Weights of a small transformer language model.
Size: 9 layers, MLP 512 tanh GELU.
Architecture: rotary positions, no biases in attention or MLP, untied embeddings.
Training: a variant of SOAP for these matrices, 2793 steps.
Each number is 500 + 25 x the weight over its row's rms, rounded and kept within 0 to 999. Layers, rows and columns count from 0. Numbers have three digits each. The size before them is the row's rms in percent of the matrix's.

# layer 4 attention output (transposed), 128x128, rms 0.0557, rows 113-127, columns 0-127
086:490510495519507527511510507525512520482499531519482493523496534455514507479545472512502534476548468511506491467514468486501544477465498454488458429516526464512530534511542493485467501495569485491460512493507543529469495503510491546508496492486492535474502505502477441508463505498515474467501532431483503507526497527519523471478499518503516528472480480490527509454503503489514494518516
093:483476522471480462507469484545553491487518474439474521470474478474510525470513507483471487543512490504474536525492446491505481515500482499560487498528513470459527529509539515489526506486556521495517484486519504502510509488495475505501513511541503513519478530488529472504491472482499479507478465466532456501548512502537516527530498495535528485474519450519511485450457521486478474483507
095:485484499496476477523484552492456503488469562487501522456484476487452495504506530533475471507546546520499490506485481503504450500510490480541459513508526472480517534494478501488488500493520505504445522515461531499521516505468491505524518475501502478502517512487501460471483478473467508539498486467544505550504496489511526543506482500535533487450452462525505510542512487502489464530537
096:520546470505463542479578509515459472489487484514505503502483465504496540477480539472530479560526464509505484537501517509527537526482478555502489466543532515462479474488469487483494515498512517477499482478503508507482472484491497482516482481536492488490512462507518487522540477482476522495459492494471532500492484492558473501510446494507482518495508505532455512489476506508475518507557
093:506496501541519504481518490485476464526519530535498458477505542511481511505495503467490583460507491495489494528477503550489522503505480521504439534514530503495482451492508523492502534491474527501485501477477481499550489500477564509465495509507464480448487528486478480533534478500484504487486481469490496505475565487503505547503480515516503482466508460552528522511503498482480505520537
092:529463498476507499535501490511504501482478545502475486468468459477475471509519487514508459458508506506497524519477547488517518506478514470524473480495487482522519504501486487511468519521509481542492542482519504523516526494563546490464483477469477489471462515435509446479444489476508473492459499513527472520490507538494464566485511509491544517530505487476525503498482495485510515463530
098:544522529534491515476517495526496473500477499481511503484515507526525492508487505496539485493542496486484528492512496473521495504488503470528481471490483485446528490523487554521493465505487545537505515510561503557545512540549518489519510508506498513507484517416501503499463466518485522514482463476505543496525535508512488517502498479519493488522517460485556491496532501477540529511440
080:516499485482536539532538498559462533501471500503508470492489519510480513508530509501554474535527537491486511519487512498511525522506485533519492514510520466524487449485471527489501529491497507478486504504494533552470509511512521507481445536493478555489479489541473506519510487528499550490459519486526522454483469529509497455535475540521492477551498500507486507508469524543483511485539
087:512529501513492482463510535507509446508484518474475517481458517523499487479482484499536528483471534493545491501495518482484484487486484514519512463500530511469461536482554588509529467495465531472486516487503440512483503500501491547502501432524525487520500490449513472477531516533494484484472489473487511478496494479449503476499545502526504493535515459509508517486509509516512531506523
091:504480453550534486530461497507534518519473473497482485523473478474502466518492492533475483498518520514494472515470474504519497507545510511525502513497528485502544535521506513464452495509502522497516461513478506497515507507497497516542498527568476479509539492497509482536488535516528506502448517442555485500490503475530473503467477522518453514507490569458513519519520502497486456517473
088:497520567520521493472532479520505536514484479490454481466482533493518535484488486501498428486479514494515526511543538506478548502467491468518462469488490516483499514483493494487531504520496490507525488519506495522483464538562465539506478461507541504490499500452474510444502554497482533522506508479505474478487486474533490515517492471500484501545524517487511483475542459506491517468511
092:492476483521496503491493504508492517511509468472476446457509499531559474499487489478467516513554509527517519505503495518464526516511475480489523490478503509496509502447526531511474474511493466546492492454500519471493490547459520548499522478474535513477504501449546503515481542495484536491523504497532487475524460481485533518486475558466502501493478512448502515531525491487551501523532
090:467466497450473487494517455508458509499529490496467501487480507496509497482525508537496499470504496466519519476494482463479509444500527500547508501443523518501508503494533498510517494511471501501492433535511492463499497523470467468540513495476515506484508469446511499532517430493490491538492476487496513496521501498529516556476474462492455527527495469475515505521479515494469433495521
095:509514498515479474497552507506495511504445495480502499504515560531444466545487468543494506487514470483532487452509505484505532498493515485494509514538464482503535499500551507483460510510479481498468467516509470506509478517493443495440483508490491488479477498507499496518510518484486542471517459499518533477482491502503527510465471491526436477513501513526513535570508518488556497485499
085:488494487514530490544466504490528511510551503537535503501491477518494497506477468504499521476496501508506510454514493499508519533486497505468560533579504499523447521501481480523556513508505473465479507506489555471474505536487499451469505478485518478533479499513460484510486501469488501489464473486464520500519485454493503497528499483497488551480500459436444512504476487525493492478484
# layer 4 attention value, 128x128, rms 0.0454, rows 114-127, columns 0-127
090:510540502459484508469474500491516528527534509459505506506492507476489518470500521516488489511459529466493458510536530499504492504477465564537488502452514526513482528528496509472473446519444490519491472518474509502529546487519537497484482468484562475509490500464501507493506515535488457478473550478521494475492516498455487513485522513509513477514512542459496489467556496486517467516497
088:503474507504498473555498456519491501499546490546512524511470528501469538462464447498464538490515475498532487485520527466509539527543515547530515482523507503495479558508514487487494456522501535491497497502479517497507481515492486511471421470519508470487550489476470501514515500510529520508510487462503494502532500519451506502489494478508472507468538518477526443476464492501501499510519
094:509504480511513448500482462470562491511534507491532503484529494505510475555500528521493502463490458496506525489521440501503491504543487484507492496470484509508485504457512488467530458486477565525479479526511505484504510445491517482533507536458507462493527517499516483472480494538534511507498460529515466482494446555479460462494493478481494480493504485510459472493483492499524471504475
083:508455505535529479512534488476542470541528505468498515493529460518482476504551489515522482500498513539448512520538489441501515494474472476509554496519569485451498522469492462471513508507520480496495507493523521491514492527548476532519466473506516498537507500507555467494480488483529530524479518543487481505547474532496507501491475486519539502533488509500483511515522490478502488468504
088:538508484564424514498452515518561506511522517532503553516506487537520477474514515506517528501510510497478505487497486494539502541500492516496547481502530503461475495475479504533525430528500473492512527509474482491506476513484493501531533447520505508503518494470483528527528492520501475492526507444538455538489519460492500496530513489476495499451509527503526494500507504539498494479510
092:499510541479525492483468521458561517512494505476501532434523477428487473483550485495511481469484498486470495489520470532485525529511472503503504524519508517518522535504487493497521478516523472462525502463456462494484473504493476522511522476529539481524512494489500476514490495494509458492501495490494475500449483538461500481498516555482490520478465476479528487508526514543449455503489
086:488500498508500470486512481456523548433500523479483507519548470518467474476513510487494521490468492508478504467488469510509480511493503461515464506499508531477465457513528461533444507470491487508491516540485498499476462471497469467531501497498475515488517477510472462464555470481500541511514492506493495503483469467516456488475527483488529478510482506536441524542554519484482482492479
086:530487517478501496471487482506445506529516458489471504494527477487545495535543531494469490464489516482444510524497458521504522450527489560468500505533509501517550521480439462521508532533518487495479509484510519512506507485516499518483466491507504543466483522542500505495479516477482479571538484508526494498498535531548511521495522484499456520476509511476500491514503539500513521496476
093:496459528476459482519494510509499447456440515495530512512476499535508533493480543475487524487510540509512435522539548485469476488512497506511518490456531470461455510478541488511488523469535510491505514449507502523512479517499505518510508487468533498546494482482508464497526513454502527509527498511485499518522523552511505523477487476485508492458512504522471526485493552466514478523512
089:500517485458488520498486516500503492481551512495508495463545498527539484507538487515545535513474498514512508462546453474519487529504519513495511523546509465496528507538506509476479496521489486492500496496492526516492523482482497509521537498459514516472540530518518514496539439501489434499524507535508515521453522509439515484473522568482520499492514506544496462496493498522506522554486
089:516493521510476523499506497517495501519443504489466495547468544490473536522527456496531516517497530484512477502517497478486504465485488512497492494526482505498481499507544479523476510478525485525506487486499465541450512460481539501492525483525510482511477508476501540526480476479527458556482518484477525514534548569472509501480516467488466559500500493487545476491465553480497520525470
090:514551499481508492499496487470524516536529495503482472517486499514497534501510504492490485558487477529492493492487485458503470507486500484501506481501481472512489458499499505520520491537481518430509488504483442529523507471451487500485462453493522478514507491483529547495535542484503528436496516482515490540543533503478516479554514493485522488467479511491497555451471476540543493527523
097:464509496507486502488488479531497519519527489529470490522478482450472522458510459443482518496475485558489510516510529537548472527523508468511496505473512516537509503499528477544486521478507500489500508444519521472505501498528505518502473531487525497551502500489524513496486456501487471478464489529484481513519490520500456508571518531486533507469457496482463509490496503541490511435534
088:515487436514480506530506509525485483509498485481482500522497532484527475531468539500491477497468480496539503528545492524514473507531546493509445446502456533476480465482477529471476505477518516517488485478502512482514455483504521512482518558566486520438521487517476493492483532553539491502467472482482501533492495539513509486497509488528508481517488499523531520487529495507509522543524
# layer 4 MLP up, 512x128, rms 0.0643, rows 0-39, columns 0-127
105:485496529499510520484493515524513517478488477510500516485518505513489474517564486469512550501523520506541477512469473441473490508464525495504486504469519519509544506544473503484499533515488488518511521507481501474462499507525518513506524500505531462533526539525476504511499489487447503515463459522468461525489513451522502462538514513434462430508516523516472460492478487501532491521524
106:535515438494542522513470487526533521463459543517500497515510509464526473494535494523494504512465547497510499469512515498469504497495477468470512486499555502520504499474517524487497446474460497563466467468525483510549524473523501522456467485462517495483496490490535471492522531484475475460481529535480518530496448516496516476484468487524477500505454487501500496512500464498512493504511
106:496519552526488495523492502512531461521527513522451462513508509499494486465506508502468535505509489496466499537480530440495451494528471491446502516545481532500515495511508474488514488514550542526482467495494513478502493453499474487489501477450471520497521521506482458482510510509583507480497484531458484474469512499514506457500509497493461455458509508530520504498514504473539513526508
111:507501487500467486511510469457510480508534489511523509469503478489515504487458504509499511518480506506517500504529544485473503499466516503513540523486447489520523483447507483525492510501490516509564531524484487501451461456519502478471520540484493501511525495487487537471471506528509508519491480525513528512550464452482471534505417452491560502491490529521558490493502491504512476504476
103:579498505517500516535477481518498510486493462506497501502473493493517521536532477513514504483494490534483561535504503471476489477448518507548523505482482499517515515482516483498467477479509510495494517512479487465498503524528505519498498471568484466457482504495510488481488471485558518492501507516477469484482451555497504494479513534518454490492513462482467512536427517470520513535470
104:520426468478493507494504510530488455542502526494488463492506468478516484489523466515489515513531505534513517494458478487516527560493490485521508472485532518530482488494517475521509493525504503498517506473504487458545511599453496499490501521476508515527472474529513500488449492499478504481481530568512507491490536478479499486467512493505523473516514517496544465490537477515482497474518
093:491487477476505521486470467467511494458471495523461506536477498458489532455496511491482525522532443504495545503491505506493458470502525463544527495505505537472481522465506530532483509552504536483558502521493464492471506530528485462488493496510515497520479531479475532474455509471489490464532538536504501467476509517534531516507483496523526498515487519538462490528457502517495505525526
098:516513512524527528519506509495456520486504502480515440494483481466528475500498506567465514491503530485553496486478510511526554535505520495513520501486480539508557539514465495523504516502508497501489537509480504549497485490507493520555488465470515483497523497486515531460512488468465501494517550464499537548489533521503514518527523465535521473532526496521479437487521521513516497531494
100:533465482484501526545463492481508505494471532513491472512523519546469490459475499465514490500521515550496482480509483515515526525489496518513450501510464497488538489501479435468458489500512480507519457494508467460479460510534484491464482490533512500528511506532490480552440510488522488507488506501497487497500528470431549506526505503510505533540485508515506472499536521481510474534538
100:535540489499510481507487491480469565530524494495507487474523490505487485495465479432509486459454472488438504543445481471473512505496526525503499509516475549518500525469487513454426547499511500484476482515520509473534485461530504482505522554491512507492521514525500504505511491489488511472508506472503499531489485487554519492520494466481474512490492514483525454482532528504485499495525
103:490499473467503535498476494495495527464492505506510517554498506464511485504499570496513408456491486522523481531521499514538490512515546495516479524476520503502516440511518474455493488534536540477498529479465464480527465471473454503485533545526524513528537486491475521494501497509517497471530523487512517518494499511503481482512509482513503523489457523476538482526463489535506502492508
091:544519503491506466496513458540497547493477525507521511480477490543470522504514494539455540467512512495536500528494541516546474488483474491493488534514521492478526489514510532491484512523472478480516501465493486557545486486532503507446478486526519489460488499473452502497510524485475491491477492435524479495510508541500474466549491541529506480485477527494505519522490488476558500483468
096:478498498491525493451480478524496478524491469502456437466528511520471572541491492491466539506500505522490502515518511511502491481510482513482511472466493496527545529515478526492469536484502495483507519498489495487482510515478524455473503493521471500499449489532503473509467460516509522460540517483466474521505548519493540535492454554499480489500573486524500471493505505483480469528500
107:506468504506536478509507518497521471526503547549478473487496528529514475496476511503545547446518520486463514516470522497468493514452508459483545493485504502511497494478488499520478533509512499499510513507500489483516516518488437491469558435524439470498499480514472476509505486473504500526492509492475508482542494517439466533494546533526486477496515530536469520512486493491518532521500
103:511529513513498483476523479463436489507531524484468497468533492479449482497499508519510488502459538497498450495473505532555487498518482484514533493521544515507520531497469531534515524523525540483449522470446494502509502486475470530498514538481524477489480498508518494463539494505503502470504513484539527509481499494467478454476476494509485565561489505489499499500528470529481524522519
103:442498517486536480516491436483477532539434508473494523504533505449497488479479540495497474495526505497477536498526505483471485471482505513488517469483498521484493503504485527475499462530503515507484462478474533586464486453503496515482523521482518520523495484553490474487483469475497487509496507515487476508457512544523537506497473510497500501494480523499510520484528482508453477529548
108:512506532477476504485516546511518495504520508519485496543495488532487498463511494500527500508491503520461514571484549534527526465506487488521491547493501568501494458512491483503502487535476471520528466480490532533524539463506492509486534537463513512498479508537474479524481473482544495495544515492534462441517497480477486523472522512475501463488554519511497515484489472505482497450500
098:462527517527521506501515558479491455512496505494521508512483512545443456512501495529495495537460528480503501502490498476479470479507526451478518488517530496525529488447460521491470483498501518449487493460527462535491484531516458503507499475483501502486490516521533510542536483468478521496491515542492512487447487514555501499477529473485477530501484539461473521495515529450513495509500
101:535487553481533466471554509500525523515472540502484491516522514508496507523495513490503500492525496533482521497518520516547504494455487526526498507469529458500484519551471492527553535467458471503490489507549512514516551503472467516500522516477486497496517484473495490486498514531495513516526496527483497536518522445497490501555489499502532537464496473501465493474475477522465566473474
107:481498494495501499483507515482494526521477469491511498497470497496542465512477468503471502508523480519455511506493524473473480492453498479529474563491493499564499459502459523518495447505464509504471488518484497480512499464512495506509482548483473503516471481524513495491494503463525539515521492516459469504551522441467558494459514505491491531472478503504463493453480475494482436523522
097:543519523499496498550533537521513492524505497456491516476550495487536523514492478544502500555479467439497438471522539521467512500467474542504505512531463492488515479514508539505511498515479513505502454529490498470488480539496500495450515492491513515454481472509488500519536486456465478486484516503492468513522543479504504492474524477553462499517503490525531514481537498524477481504487
094:500492528537507509482494441485509506510492508474532429478499535511491481484500449477534509421519513528505480457495534517551483486511484465491529525506512503511456507474489503508497491514459479527495532492513473488474507464500473485518531544472468532475473482469539501518508533445518495507472516546531467505485480509515514515476520490468551483505511514511471483478492508499535497492480
094:478484488449499469490499517501512501523515514495492493491476456539454522471499496472519497504511471454462581496514523515502505491516482501459520506483472478508545485492474479503480511460488530497508494504488484525525517516474497511436491513507510488491480495508435530468526495488550502497541484494480484464475495501514480540501503522496495549518551433555494533517506497461512522496518
113:509460501512459513483521482484498510544509505523532505508543514518484496523494524522502517516481503521507492474530510476509521451468493484532480545478484498524502509531509519505510523501468494534515534496541513503535482533459452516476497527500505518545467552523508475520509536521528521480456502549465466543487519486464502431486535468476497450521523464520486514475535517532493485512489
107:516448486537511475493547484505498545539496534480525484533541538513506487523506531528522477453544489527511503502460490487475509515520501502524498512503484508508524472494499526506491512526466522476521497502457515546539546529509451509514569538463458488475483497459491517466529520522474495495510469488504495480487512452554520515474462522504527499494465493502512503514529508465497489487477
105:527532488486524539495497480501487509486532513461482518466471468501492499512479476469537518540445475541510503492495528482508477475523519531497535529471495488518497487524494533521514486505498455507458504510476503486488527516497501451542470526517454477494518476471482489524478511490472475506501496526475493509518507486506523524453455503477524576519575482488534465455462519517500481497495
104:521469476477527493543519523523510499503487542464516483489490511487513506499491519515494512494516490498544487528519490488501505494484509467531463498504505503479479514444512464527514457481492449515520435506482505479518466506518478471468506540505473517498504483494456459470495511535566495498535469561487437483483449513506521510502506526490481541521489458460479463479537491495514500482516
102:498479530456481484482484494473490483503507500536513507475522534475470486488502538499527516488477525485498515485450476486511541517477540472520513496477455527491455483492525509518506475548479550493487514539451502533491505531486528492507485505519483468523478493471550525486522509490463532517491500510450481494471570517526529472485519468535514495478530510462462489485522453475500483534530
100:511452466513469511461481521487488527481514488514534479542512537463523518484486525493510550542507523509518542454531515519480494448488515535471533526457531540516510500523536476512504526496478535501509470455497483482510513460502476499499520509543446460533494479480507513498462511503483526499496550515482500517464515526497494503509513514495521475422474494494470518492514488524513523476503
102:487499464470551492547510464514519528444521478455463491484511484487492493475502501539477518487490446487523520495512453535485465474500495521509520498483488527503474471453525506511527495525463535499520494537461536479510539449491496555489491509486512472515487498532480479503510461482499489525503499510524524482482539469546513480511478481504506534497486504453535492511521528468519455482469
098:480463498493514526514511510480484507483490501512493530528489481515462501474485513501507490475463440517479517494483496457494511567478448542504516517475495492507476513481534488474477497528527508522463485522459465506465505540483439523516518514551517505477482510500500469470515505520504507536496464506517530473437473470523459468491464489492548497479505489536501472499496501449463517464482
085:471522501506473471446496492513504459486481512489489466530494510488543506490461551550501513527506527480490479478487453520513482497510505508499487471545444521539501536510527487468515498494440512491496503545495529505533521513465467524479446508507490500510522491506463514509503482458497512436509507486510481544507542476520508526526497496471500538506503497502488451480474493525491461553527
092:513503468514489483506486493457503562483540500540504469501497493487556509529476478480532521525425505489506512518537489486505499488509446489488494446539529469489555444546502470515509508525469488478488519516520498505499517505496492517484504490469494477478470510529506488496520468522523507552501491477475475492521523435481502511526526492484462487529534485468478479527523478496533501527490
092:545505447520496544519533492550483499521508471517512480492488501489512501484456535521475505497541487520521506526476511493524490526480479495510537535512521448492525474443511519474489503542500498486443490534459501518489494501488489498514520498544494461505457491418491453479500503537504517500485495488490464497484491486520498467520475484517507502501470488546522450516523469482463469511474
109:510557479487501479519493517508441489500493544500487477465483447486504451510499441500510499536434472503476471489499478534522529500486535537451516500443504500519508494459473464489501520524488463502497502536484517527499500498483530486514487468541550487515486484502478505532492507489515512514552484489497563520508516493501523501510489511494502522476502468460467478523507509484522486505444
087:508482483544517514519484499447458506486425540449543532496516527508484471496521454508474499495512487490496473490507505485492517518490482481488521542531498518511492458490536522520527485520485503473463473496502512484473475473439532502481505490501497515546492530494491517534496541520466505449474505530518504532476493472513504470466451491488519516477494527471528504502456464490493524468536
097:500487538501526565491498551501525503481486508496512521465452510453542537452535504509493511533519525473473526537512522481500490502503482504523496515470461522527460504503484501504501487488453490510509503456515503485529520430536471507522469511519534493494508478474493531528533463534472458510513502516458465468470542487485514461494524528497492502492491523493509543457495522512501512527510
107:498512547511514512504478521494493458487492563471499504485518493469491521511516508476492526500535466471502497536491494479538518496500476487493485554441522515471493466477498523515484486505498475492536474524516481516448473455496447517495521467529515517528526469487521581506492477517526527512491533492453489448486485524474471522514487498517509508492525475493460485537452499496512462511479
095:488512522493529463511501533502534491561519498515477452487510560463543504499477526519507467525505500458504502494495481515477483498493484535477467508498522522483505500476443503464477421512444496542475490482507507499497491493490503491512474520485486438520503538479508441489504469518523528496518509518486493497492481508492564463512498500541519500476455499524521490545479500515496523515514
097:497505600445527474471540456477533489456531494493484520460510496496539468500482508485513489501468502524504468493533481517523545451516468494526458470497455499522470468477505453519527494494514519501491480499502516496521500496527522513519536497464518500491517494513480489495483454468544538505509496471534493480516474521467531514468491509497500479496541471505512478484518503489503529503468
# layer 4 MLP down (transposed), 512x128, rms 0.0642, rows 0-39, columns 0-127
095:494444476477511547511525482500471515483462472504500482528525494529484481516494482511530526506498456534509516516509443491513525500470484501509511524507441533477475470516501471480498507483470496541532483551460481510501477480512483465494462508546523491540464490464539527485476476511488529526489488482504535504490508527473518491507508507469504528492453501439454471487528476490455498535496
095:507497499485483476500489525519494498472493531465453504460465508470509469449531504544520469472440519541486484499519516521491453498490529445461534515527490517514508490498521520508481508516496534451494489473490474507537484518469525489510528519462506484527552495504566531499510493475539535523500510496474465487510466508491493489487523486476527499513478484487477554476530514528520454492493
111:543512540477514450495464531532494526511477461531514502504545534509474545518499502508498482490482489499545498511504461513504510468535458548508490524537511483538453496502479504478496510504510526460555466510497490509489439535477467509518500477477537533484514511505474530471487493444489554490504477519497510501501480473559536465480532507521504480494527488495515488506488471520519489523493
116:506499527511512468515486489474510481505499495515512535512509484493505511505487512449495519557512522466521490527517469524538473475516500514514501476551451504528516507520479471523548488451491520456536514507470488484482536546523560505477511514494507513511522528478467471543515486497488521488514455472489485485471526495522509492493564523524465496485510537457548482515461493497514503449533
114:500467520521540489496525482502451463511470488561499516519492522526525507499518493482538482458491551525465486481492481485523510474508481484537524502469497515465534443506466532520543555485486466429513487457489506508442532496515491506493500513451508511480530476504487493503516524457478501488504487516502529496481471484515497495513517496471529516504508517465506486496518502432466503489515
102:509495533518449491519515501463537435536489462498496531483463492493504448448518538505493501507458458519475493503538492470484502533467482506477497447479478467504557517515508504465451499466481465471533510549526489524514491529509517527479506477502471483524480471470522510463500490488514519494536522524524519506501511518492509534497497516519533479480476517493472487490518517494439506490515
099:530538517489478489486502453495536476469506483482519526519505491475511494508529491540499426520505483474480438486483525510481499524545504495468528517500526525535511496499475542493496510469508533557533490484451506435482512505468493506484479508530503484526507491485498560503526512494492518501471525499470551493511498497499467427514517504498501515481494515433495506503487534504496514468494
110:495514525495476470490495471501543494484510529527509469503464474532540505474479550509469523474536547464477505481553556489524493512483521495500486516460463530512500471534511484526538509504499534501474493490513524508545542499527500516493487494456516527473524523450493477535554525478473512539498508495478519529501485518519514485518494495525523477560474526502478484487508502560489497528501
096:560508513519493504523506449466517486516439500493468521428468472553500503520497531503492479498499456499520527484533468536506515486512500505492522525507506525506550493502535489453501486500513481527449504490495491522512491511507468515499518475483514478531513487474476486498499444489518536478514499513489486497441527463547504511488486459527512521531521508438483460496514508531475530519501
112:522468517473540537529505525469477486479536514486507520492526480517544455476516502511487430487544514516484527505486506505464535534526529542529497513490499474503505511451531421541485500496470483468466511491462515521474503486494523533461497479509518520530526496462525514492474511480495481515498481506530491514482519545528493477473511465469466451505512506540510539493493497516496507488490
107:509526533480471491509489514480514495484498425492472521435475469510474468460512503517528504483496480530481524498503497506490523525490491541497456437510492489495479569488544535532489490527540499515459477490511444476478519516497511516531509485496544514493518517524496519505508492496495496485501470534483448510480467534517496530522514510459519528506492469534480532459500498517471494523465
079:469509522518480465509501544489507492503497499469499499490511515520501487520463504488547505521475467506506477512468478503485513556526475492516498514506515547528507534521514516507520550553469456477464504525450493486514487496523545520529515507525492483513524525430448494497435503490488551478513476505486493497473442515504503483468499468500525486462526510509472531512452533505508478482483
100:485527431497480489493524499486506538516509516535481528525481494504534510472533508500520501515487524453506499506522499504488489438472457510514437504475505514529484500523546464510472548515503456533504511479501517497515503519505478491512535521502456547480508470451539467488514486506500494487506509504493502441510494509507530487530530516494487490504492486533513557529536530473553532543489
098:488478476504523469508476459502504525500526549510502519518519490476495441449504485472489524509472529522473528495482512521539523476471479477490478473506453500468476532549465527487502516533537516534529519512484526467487532476487519515514502494497500512537459454511473497511522478497479493488475523523522508509497506534508446520529517493496485515532481443548493466465548488510506505473452
103:476500477489496491479508514466496454529506491501501577509509516563488520508491497481502507471536524539494463479493507470530498530480493445525568512499486527505505516497483552509515501508524524492495462491447513521503485536551490501514521507524478498516456534491487526493529480508447473502513502506478516477501517477486491491463461499484462485512511462476486495478509438470485481453475
108:508501532450498445512479556552529531520514516504534518475464487502466487543504515498494471468511504493509506485503504509482482502490526502518473502463483472497519511488509507532441511493502536486462554543464502512527502471467555500507562529445505476506517468469505528474535510492506498468497456468465504524504512480493475506488534511499492537508491478494507499535492517475462488499460
098:475524508485497546485514543488520495461478499505477478496502496499499470485506518474490507496505441504503468542494495540509468506432545481528510474490530512479513467460517497511527518477516498549458512542516522488483477501492531467466459502533514501484502515514471530542484482503490501516482534496483518543463507488520524459546480550520496537475521508486456486492456513460517469479530
098:523507518465509559503505515440477503517525484526505461462481492503503483523486476552484464497481485520506498467455524502485488530471502508496483502498495516454551490470488518496515474538505522537523503501534471504519459525505470492470457509502545488478549489511473489501479463476524507494492487495535507495521490479494492507533541495528545540526499458481549497480541465480461457504477
100:529518459466586517476486510458472486496498542483506492476472499492488521519504492514504507483485530499487484482505488498497513529538504509485454529485470505500505520515460490516531531543539469513522516535488526473534480499460513527487458486455537490515535479532477464551531468516508497520515467527497503517503532470531491538457504518485478477495513479493473500474512487484536457451494
110:517486538521505503495539573472491514498495542542520515467463509508479506524525501483530528498505509499501543482545505524471545554544487462472491530495519474525518481516500503459502486493499503478487497490557482542497507509514509484459495495485478466477500505528469506477478549547489500509481520483525536489503501464495433512487466531518481480508531504501498520519537509471465463485475
090:502459444520514502477493489521502515518528522483525517524513455504478486492548502502521473497497505510523404470514511464491539491504524504554481531499491476504519510496517459523532514507503471511526472508482495523544523517516458466488535479464502499538530486486476483497509476451537524491484512519501491531497515492523515511497485465526508506480469519517492462448554501504550523499533
086:495465481494531545559508510514487472552508482496567482492479514474522496494500523507447534493481538508474504495511511495516527508514490516500515449499508492472490521485496465462478522526515496509463533536488515532484469491511476540526483523539518553428510487508512517547510516468537529485538509514477511471517506511506489499504498534490468504506456508567515526521485498484488483507525
094:519502506508483430492507495482489551478505481530505476547491520508531520514466457516521491480527505504492508489495503540484488520460500493523497462516509492520515498530508503488503512519488497537488526474546451537511481488537474464539518519520515498494524538495570514503480508528482440484525466498492497484493495545527529537504473501511441492476512529509533464520466520460464483533477
118:512474517493505535502512474469483528539471450496485487517480454493435453493490490524449484488530532485516503505503486508475508497477535518436491496493495527458508460463493489496520469462497492471475471463540485481474499490484514483463478497507481514509517479463481493527519512499491510474462492452542486480529535505480508478500505494489493511490535560485471455467463497451469510514503
101:499524507506465497463492468518505492501480513456501494482525494495498509513488456483527499509478509527513459492454478508489513497472478457485519533529459471499486507511494513513472465554465513491563583521503471510479505532497494471499510523520507505507513530510511478460538517505506543461529502516485505488519458457502514513520464484469509513509483511573513486461531544479529532523499
111:520529513560530503464491508522513517510543528498489501531524498465495488475543485488478524522484477493476471567540515496480529494541530478494491472525497508452471499496471497464477504498470460510510533496475456467481505508516508482510514473483444503528505519506506439519492493511440490512536474505489504494509495502529506520520484524487502559491469461508512514547539528479451491493502
103:501478473527500508502456482483515487521500482470535504510500507496473535506463509510533494506488493505515487509554532488454475513443495495476524559480533496489510504480541520533460515520497546539558521513472516474469464474472493500508504453518473490477493484513496498527448472519445493495499478487481497510470447485478517496476505538494552515530476486512469497502533481494469458492527
092:493493533502527490491476475469510520486508504479480508514480465500479494530459532535476461527514510482479467509554495496464473489514484490490474506504478506463503422565476487502484527531509474480520532500519481473493509483502503493446496484510476470498551497508537460507485509488506532503532477510500499502448490509458471498489494535539537561486551522483492488477517530520473469468506
097:498517526499449510485508488492478505457472514493474541523561509502516511486512488513487509518516512497513527515453510542506535521544481513462477477500467538527517491492474447525516447490468506546526524503522486517552443519500499500460532489482518506545540501535496507507454529482511478484520488505498532509447483486530517495475493518510523482513547495487461491472512496526474521536485
096:467485529477515516528501495477485505503501491437531498475553493513525443508489442519477475530539521493522536449495486522494521511479495506495499519526545467473499501527470475493493501540483520491535508502468455497480508455516523519527536500494516523459507515543480508477517494523476466481518489502480511516504531488469480491480478465470475473494521485531511453529483486467441524516536
102:461545491491504519497478538510520493468527534556479524484516509515491512532518524505444523508483504528509513469520487485521478470531501457516522501471515493564520466516461497501496489515489550484514517494533560513510486511476504468499533528454489451489480530545495447503485522498493484473466464509494515500495485514485511500512463485528462478518545518489454501505529484494462543505491
086:491497513467486556515536475491516524471458495511505522511469511518489494500507504477484545489518497492469444498503500461484547494535479495516504555497544492494503509475521508464474536463545486525476495471472511525488514481493503473505498467483495513474512462502520461548578480510452482478488446510478546498468519482531510536488471491516515472498503499491529481504521476477471537499479
094:479461461513506483478484477506506501528509467450485509511472444531493487488566534518559532500484458532522461502479550480480482430539493521513516494528499479526510459497464516539504481508481478519512502530524506498448541510501542498478496503488459517518486509506485517500553481468505514515470499491537511512474497527513500497470508502505493504516496531481511533529525493482474474464524
096:460534511520509512514469543513516514524498507522489476480509523497525504529482485498523524524558533501512478527501488505510474479494507471449538542544511496519514514470479531508499505518482516506516523461507463502507483537516512521518470493529502495472483486475490458484544465555501480499453477503458472471554477450503466516490486527513491516498509538562481478500472458472454523494491
096:515452482485501482503547464522498483486491583512493488514509475459494484460487516495475508464503517489509482466480516507467504532460523520535463525507489484471521507473509498499476538448525484500460528516525480507534522493508486516477488444565513522525533487457505488529499528497505490529507479523506511546516512485537493480512505497512470484484505506484484482484501478432540471531473
086:517477453508483483511462486520457474501557545508448474479523492491554472485517486502495476476473519465496487452496516534511514472475525479451484489520466529512503485485515471519506497495502474544519460449461508522465524479513495507498499510491486483482500496467493485487460471475536514517483509524502529500526529541512413510533523516493506477501503540501458498478476513475511490493487
107:493463493472523508484492490493462492503485534509529568467519484535426479473504523501480491511504520526496507522456490532515478499503488502486512538527507490508489493537498511525492472459552494497470425517503509516519550501483491478448513483513470507531465499477506462534491463511496467525505490537547482491450525468486483483489522522490529536519530498538491516493481522490502489506467
104:482491526514522488517504471492485490507464511535514515511504519463467553541526500500498493523496483489487500518500535436451526471543469524504481523505537525495490459519492479547539527485463503461518489454507477466516494510496522515533525524497489512515482501489521500442532500529507469507489473485471483505498489521476525473477509439504515531441463495501499454447511501494477528508534
096:503488502500529496477501503524488545474493538507502479483478498471482489487544439512515482495465495530517542496511505489520471474530499462469555494531534486561482491461491480499562480463483511479494500485507504503489530477557502524503519492468506518525491521511490510476515501494533461475517483491530549551472493502513496515469488509480464520519487520449506525465489521544488521519561
103:489510437491502468474502508500478500492473468487496479504514535520483528461509477490511524538513493488460484470507524504506497484478479517529483543536533461455463567513467505484497539493492517504451476496472514516469514500523471492479476546543521430472495488475534477498469447503527468507517490486491513499511507505502510461491468495471478493481502463482482491469490509453479494488450